config.toml
d_mlp = 640
init_out_by_depth = true
optimizer = "cautious_adamw"
lr_head = 0.0142
batch_tokens = 32768
steps = 8921
dataset = "wikipedia_en"
Each number is 128 + 32 x the weight over its row's rms, rounded and kept within 0 to 255. Layers, rows and columns count from 0. The size above them is the row's rms in percent of the matrix's.

# layer 7 MLP down (transposed), 640x160, rms 0.139, rows 115-134, columns 80-159
size [153  91 107  98 104 100 122 103 107  93  84 121 107 130 119 105  97 117  84  88]
[[139 125  94 123 110 134 152 129 144 126 157 158 115 128  69 102 114 139 120 149 141 136 147 135 132 148 119 131 109 147 110 120 120 124 125 131 135 150  94 154 126 123 101 112 133 124 103 133 116 125 141 124 152 120 116 142 162 139 128 124 116 121 141 109 132 116  97 144 151 114 142 136 127 116 139 134 136 153 145 146]
 [155 166 151 124  85 156 144 136 165 118 170 172 126  84 134  85 112 112  78 116 167 105  98 103 156 147 100 161 141 171  98 167 116  95 145 152 176 162  62 147 122  96 140 136  85 105 107 212 121 115  97 105 182 145 110 170 122 112 120 118 144 108 182 190 153  89  80  94 118 106 138 134 163  85 176 114 114 119 117 165]
 [ 39 172 150 133 101 174 170  94 151 168 123 123 144 131 135 132 107 109  95 163  92 150  72 119 141 162 139 154 147 126 146  66 151  53 134 107 145 110  58  76 190  89 126 108 229 159  79 124 125  66 118 141 106 133 199 132 118 121 130 116 123 131 108 126 157 176 125 171 173  78  87 112 142 168  77 141 157 162 154 105]
 [127 127 122 114 126 140 103 141 153  87 111 137 130  54 163  91 153 132  78 149 108 121 124  80 143 185 146 118 167 159 158 166 158 160 126 110 209 129  93  86  71  94 191 142 120 214 160 139 151  97  95 163  93  84 145  97  61 100 133 105 101 143  67 145 151 161 159 138 108  88 151  71  97 153 139 133 107 146 133 153]
 [158 102 120 119 159  95 172 136 104 108 135 104 124  73 136 150 123 132 105 159 128  63 169 113 140 110 120 108 109 113 133  96 142 157 126  84 194 136 202 113  82 146 167 126 159 153  95 157  97 119 144 150 107 124 102 105 147  86 119  98 170 152 105 189 130 143  96 122 163 148  76 122 134  89 219  99 125 117 123 137]
 [ 88 137 135  86 163 190 168 163 131  73 192 132 104 165 116 141 120 161 120 110 139 149 124  69 117 160  99 234  91 150 124 129 114 168 152 137 112 169  66 167 120  67 132 108 116 119  96 100 130 138 118  96 141  69 150 168 132 106 115 104 135 122 114 176 153 129 142 159 180  64  87 137 105 127 128 129 110 179 169  77]
 [141 135 153 108 162 130 125 170 145 123  87 156 159 123 126 110 146  88 143 132 111  65 111  91 161 105 198  86 100 111 142  62 128  97 169 124 115 174 131 154  87 170 117 175 153 108 100  96  68 148  55 140  67 109  92 149 192 138 156 108 137 106 123 191 173 137  71 124 134 175 145 140 106 156  90 113 164 173 126 112]
 [139 115 144 171 179 143  82 138  71 130 134 109 123 124 142 148 115  90 117 148  81 140 116  89 104  82 152  98  98 132 127  96 144 166 174 146 179 160 167 152 126 138 145 133  74 111 158 101  95 119 146 105 150 122 175 140 135 110 129 128 166 107 102 145 129 126 111 176 129 164 106  82 157 140 165 163 145 137 140  79]
 [137 156 109 103 106  97 128 128 116 112 166 108 126 147 112  66 108 107 126  75 101 167 140 173 132 105 108 109 125 135 136 142 102 184 133 102 117 166 102 122 105 121  98 207 143 113 135 192 144 134 153 173  92  95 128 142  93 119 147  62 117 103 157 153 102  85 116  97 127 139  63 126  84 126 117 109  94 170 123  98]
 [116 134  65 165 115 104 182 191  88 126 127 145  74 132  78  66 116 144 147  93 127  74 135 125 128 128  40 129 167 157 110 108 148  84 132 121 116 216 108 107 114  99 174 158  85  84 125 141 137 100 152 121 158 111 121 156  82 127  50 107 171 126 151 108 135 142  98 153  70 127 108 119  94 144 155 120 171 124 125 135]
 [155 137  66 125 138 153 113 130 161 109  85 122 126  88 127 154 105 136 134 111 177 115 176  96 136 128 112 182 153 121 126 112 196 116 174 122 119  77  66  89  87 122 163 183 119 100  85 158 135 122 108 141 147 148 133 202 136 118  52 127 203  86 145 139  89 131 101 144 134 183 130 140 126 162  88  64  73 126  90 109]
 [102 129 136 137 113 148 135 112 146 132 142  93  53 118 131 161 141 173 122 147 160 107 148  83 116 155 118 129 150  64  97 106 101 105 127 111 159 103  78 128 126  89  82 117 159 177  82 138 125 104 108 148 124 111 109  89 159  97 170  68 177 134 107  61 126 106 148 137 185 102 224 181 118  78 125 174 134  97 137 135]
 [106 190 155 103 154  97 128 120  86  95 155 140 145 121 121  62 169 175 117 139 146 108 105 162 128 154 130 104 112 137  91 105  73  85 135 140 111 104  96 173  71 142 103 152  61 157 103 116 152 159 119 109 184  78 126 135  97  99 143  42 167 157 110 140 152 134 129  65  81 119 105 143 128 111 140 109 117 136 120 189]
 [144  98 143 151 117 118 138 116 127 108  92 129 112 100 188 124 102 105 117 154  93 174  91 180 112 184 109 132 173 118 116 160 127 165 161 137 147 113 149  98 153 143  84  99 123 110 133 116 134  54 123 126 175 159 121 102 128 100 196 137 112 133  86 165 176 108 128 120 130 136 224 111 127 171  56 126  98  96 174 106]
 [113 155 100 121 109 101 105 150 148 100 110 137 178  80 111  99  99 159 120 138 133 160 120 155 102 127 160 155 163 143  85 159  87  94 138 105 121 111 102 112 123  71  84 105  76  71 155 173 104 120  81 151  84 101  78 165 137 173 123 146 106 118 108  92 161  96 136 102 147  41 126 142 162 182 126  91 148 147 169 181]
 [130 120 139  84  94 116 144 113 125 108 156 113  79 157 158 151 108 126 159 107 112  53  85 116 119  80 112 163  72 157  65 165  60 165 158 177 119 174 144 125 135  73 122 137 145 116 145 126 152 121 146 173 116  85 127 123 140 141 140 142 150 123 177 189  84 128  87  81 112  70 143 133 155 132 122 177  96  71  91 100]
 [112 116 134 129 131 146 137 154  78 144 110 124  71 131  74 154 134 165 123  84  87 158 114  98 110 104 145 155 190  35 118 131 151  79 157 144 128  59  77 154 135  93 134 182 132 182 172 121 175 124 176 112  56  91 146 114 139 101 117 177 167 109 194 139 156 144  86 179 135 101  64 116  94 143 143 125 129 108 130 153]
 [ 87 140 120  95  92 137 136 108 128 107 141 127 102 161 141 172 153 126 116  94 171  96 136 144 135 167  88 111 123 107 168 113 168 147  87 190 116  90  86 103 185 114 159 108 117 185 133 155 134 108 159 192  96  85 139 132 138 115 124  87 132 112 158 117 131 142 116  72 142  54 128 141 110  92 169 158 132 116 127 156]
 [ 33  98  81 108  85 106 120 171 145  91  90 120 154 122  71 135 152 123 101 101 120 174 154 183 136 158 148 105  79 130 118 115 174 115 203 130  92 161  67 132  96 191 131  98 136 119 128  95 139  66 173 113  80 106 111 126  74 137 167 112 138 135 156 140 160 101 176 102 149 138 159 223 118 109 126 119 158  58 128  32]
 [145 135 158 100  88  89  99  99 127  88  99 189 115 124  99 115 123  69 104  73  65 101 109  92 160  87 138  76 127 110 143 121 123 189 155  48 105 126 161 140 111 151 186  97 149 142 168 160 160 149 145  93 129 122 143 189 110 179 129 138 199 100 163 115 197 130 125 126 151 105 105  99 108 172 122 116 183 103 100 134]]
# layer 7 MLP up, 640x160, rms 0.122, rows 116-135, columns 80-159
size [ 73 110 106 120 100 110 103 117 102 101 103 115 110 108  96 108  95  98  98  98]
[[142 155 126 187 121  99 134 112 197 113 109 161 117  93 103  90 112  99 125 112 136  75  99 126 118 127 171 157 158 148 112 212 109 119 100 167 138 163 133 135 110 104 151 115  72  82 148 158 159 132  99 125 162 110  80 167 125 152  96 107 175 138 130 147 154 124  80 158 150  84 138 187 192 114 159 114 144 159 121 127]
 [133 141 131 123 100  92 135 148 127 142 133 144 113 143 138 108 162 162 138 126 166 155 115 155 116 199 151 108 187 131 117  88 186  95 130 107 183 131  92 166 103 154 155  88 129 112 147 108 127 128 106  73 143  92 188 215 116 128  51 185 161 136 128 154 146 127 155 197 158 153 104 111 161 148 101 167 129 149 123 119]
 [116 157 129 169 141 136 174 187  90 175 122 135 113 190 120 113 161 139 197  99 131 224  91 153 102 106 147  82 137  79  94 105 127 103 159 168 171 136  83 127 141 102  89 115 169  69 115 115 115 143 115 108 165 130 111 141 151 143  46 160 121 110 159  85 161 111 114 166 111 189 123 170 166  78 133 184 104 149 122 155]
 [170 153 146 111  99 139 169 161 113 127 121 179 122  78 131  88  78  80 130 102 125 182 116 140 148 153  84 136 140  86 148 155  88  72  96 120 102 125 156 140 182 148  83  93 191 110 123 137  80  98 107 100 162 158 148  97 111 185 162 116 110 127 199 163 151 133 121 131 104 108 167 120 177  82 144 132  62 153 120 141]
 [ 89 150 102 149 105 130 117 125 103 160 138 161 127 138 151 112 120  87 130 141 121 131 148  87 103 126 144 173 138 102 147 114 123 115 120 178 148 204  50 142  94 122 126 124 145 137 122 163  80 107 166 139 149 116 143 171 220 144 108  91 126 128 142 123  72 155  89  94 126 118 112 130 137 108 105 121 147 123 176 157]
 [112 214  98  85  72 104 206 136  98 111  91 143 151 143 132 139 116 154 172 112 158 148  88 162 138 140 143  82 138 144 148 135 140 127  70 111 113 129 100 140 174 132 128  86 102 155 164 152 151 115 186 168 141 106  99 198 136 159  45 164 137 132 116 173 160 132 107 135 191  56 155 159 151 116  99 114 110 145 127 143]
 [101  69 130 110 139 157 125 183  95 104 127 131 144 124 121 119  85 117  65 146  94 169 139 126 107 145 127 137  79 197 158 120 109 159 129 140 206 157 146 142 172  70 176 108 153 157 113 102 124  50 144 143 195 139 118 110 105  80 176 181 172 162 101 155  96 117  96 144 143  74 176 115 124 180 119  83 126 186 153 132]
 [147 112 142 145  98 120 146 190 113  83  90 146 193 106  49 164 127 146 113 148 108 166 115 111 141 113 105 137 142 138 115 150  79  75 155 154 170 152 164 183  90 135 115 113 149  99  56  75 188 102  99  82 191 145 142 147 130 116  71 150 101 196  70 150 149 122 132 129 139 158 147 122 191 149 123 153 107 127 168  99]
 [148  89 120 129  91 154 136 106 167 121 151 129 146 137 177 169 101 108 175 188 148  98 129  75  70 144 188 120  99 137 183  87 161 128 129 162 119 117  99 126 135  92 116 133  92 146  99 122 122 108 108 146 114 182 127  90 220 181  96 128 168 192 110 166 130  89 142 172 196  98 146 147 105 114  76 124 116 138 153  92]
 [131 148 196 172 125 169 158 152  60 104 162 151 157 109 130  80 113 106 104 123  74 152 111 150 154  83 120 134  78 141 120 115  86 140  56 105 114 172 180 172 155 147  94 131 157 115 169 100 140 124 122 149 115 120 143  79  96  69 191  60  71 136 132 114 137 147 150 107 182 101 123  86  80  87 102 172  89 118 128 201]
 [ 74 172 167 126 137  92 103 141 147 112 185 158  95  89  72 167 134 171  90 142 130 122  96 133 153 156 133 168 156 135 101 187  77 157 152 125 179 153 164 115  66 126 123  90  93  89 131 110 103  81 145 177 146  99 129 110 156  75 159  98  79 124 129 136 148 106  72 148 191 200 176 176 160 121  93 116  84  92 143  92]
 [ 96 116 126 179 188  50 139 122 140  80 150 137 113 113 150 143 122 134  95 114 132 123 138 145 133 104 116 143 103 130  94 176  79 113 168 111 118 107  97 144 130 143  95 105 144  91 148 175  90 103  90 150 173 104 137 100 131  90 102 153 128 152 173 172 132 149  96 212 208 100 161 135 138 177  94 110 171 140 148 105]
 [ 93 112 136 184 115 154 113 182 142 130 107 152 104 137 124  53 136 125  73 121 127 139  78 121 119 109 132 180 130  74  60 148  88 134 165 145 143 193 118 122  98 139  99 137 152  93  83 136 107 117 159 164 150 127 110 108 197 120 184 124 118 151 124 114 119 110  97 120 181 136 153 108 108 174 115 148 144 145 154 148]
 [120 215  47 111 101 130 164 100 155 103 120 131 152 121 143  90 141 152 126 138 107 205 125 151 162 128 110 138 108 112 141 123  81 144 140 159 173 144 134 162 106 103 163  75  90  78 119  93 126 113 148 129 101 169 151 156 165 179 104 149 129  66 100 118 180 135  74 165 118  87 135 128 160 114 131 160 105 213 124 108]
 [ 94 167 175 102 157 138 179 128 123 134 166 151 134  95  70 122 119 157 169 121 142 124 126 108 111  90 100 144  89 116  99 119  99 115 131 171 148 140 104 164 115 124 139 101 113  79  86 114 115 120 134 166 104  79 156  96 153 148 143 122 117 121 129 174 100 142  90 168 141 132 171 145 139 104 110 119 140 173 150 122]
 [167 146 129 109 112 132 162 126 201 114 163 150 166 145 156 133 118  99 130 151  96 177  82 141 124 154  82 135 143 126 100  85 111 139 120  90 116 151 131 164 104 145 123 128 138 119 105 162 121  97  67 195 138 146 116 133 102  96 156 140 153 143  89 119 133 107 115 157 101 139 147 125  89 109 170 164 143 149 100 180]
 [155 120 107 174 157 113 188 131 143 124 128 143  82 134 145 192 117 104 165 172 126  92 103 166 138 103  63 157 123 120 127 156 117 168 116 133 120 183 152 163 140 122 153  67 116 152 152 130  85 149 104 151 137  77 131 165 189 110 168 104 108 129  95 150 133  68  43 100 134 105 193  91  70 113 100 142 135 142 159 141]
 [230 111  96 110 171  75 159 137 142 117 139 135  77 124 152 129 114  83 128 116 151 138 136  59 100  48 113 129 139 182 108 112 141 161  58 131 111 136 151 123 116  80 148 126 103 141 162 215 134 161  92 138 160 101 123 110 145 114  90 118 135 120 114 149 153 147 145 183 112 154 155  76  92 171 111 140  89 144 145 185]
 [113  88 147 181 150 138 137 141 108 146 153 185  89 159 102  92 156 129 134 132 131 160 138 162 180 120  97 131 129 143 139 143 106 133 133 100 139 158 135 183 164 115 108 100 177 141 144 127 142  57 143 149  93 121 109 124  88  70 174 134  85 130 212 178 132 141  87 108  99 100 195 136  90  81 136 113 132 151 103 197]
 [159 168 101 109  95 115 149 118 145 133 106 145 140 118 180  85  79 101 126 106 126 124  78 147 127  91  77 162  73 164 133 176 128  89  94 175 126 118 127 146 200  54 155  91 132  79  84 137 100 109 125 110 173 111 177 150 166 102 109 168 170 149 145  80 101 100  66 167 171 101 159 127 191 149 149 101  95 174 173 112]]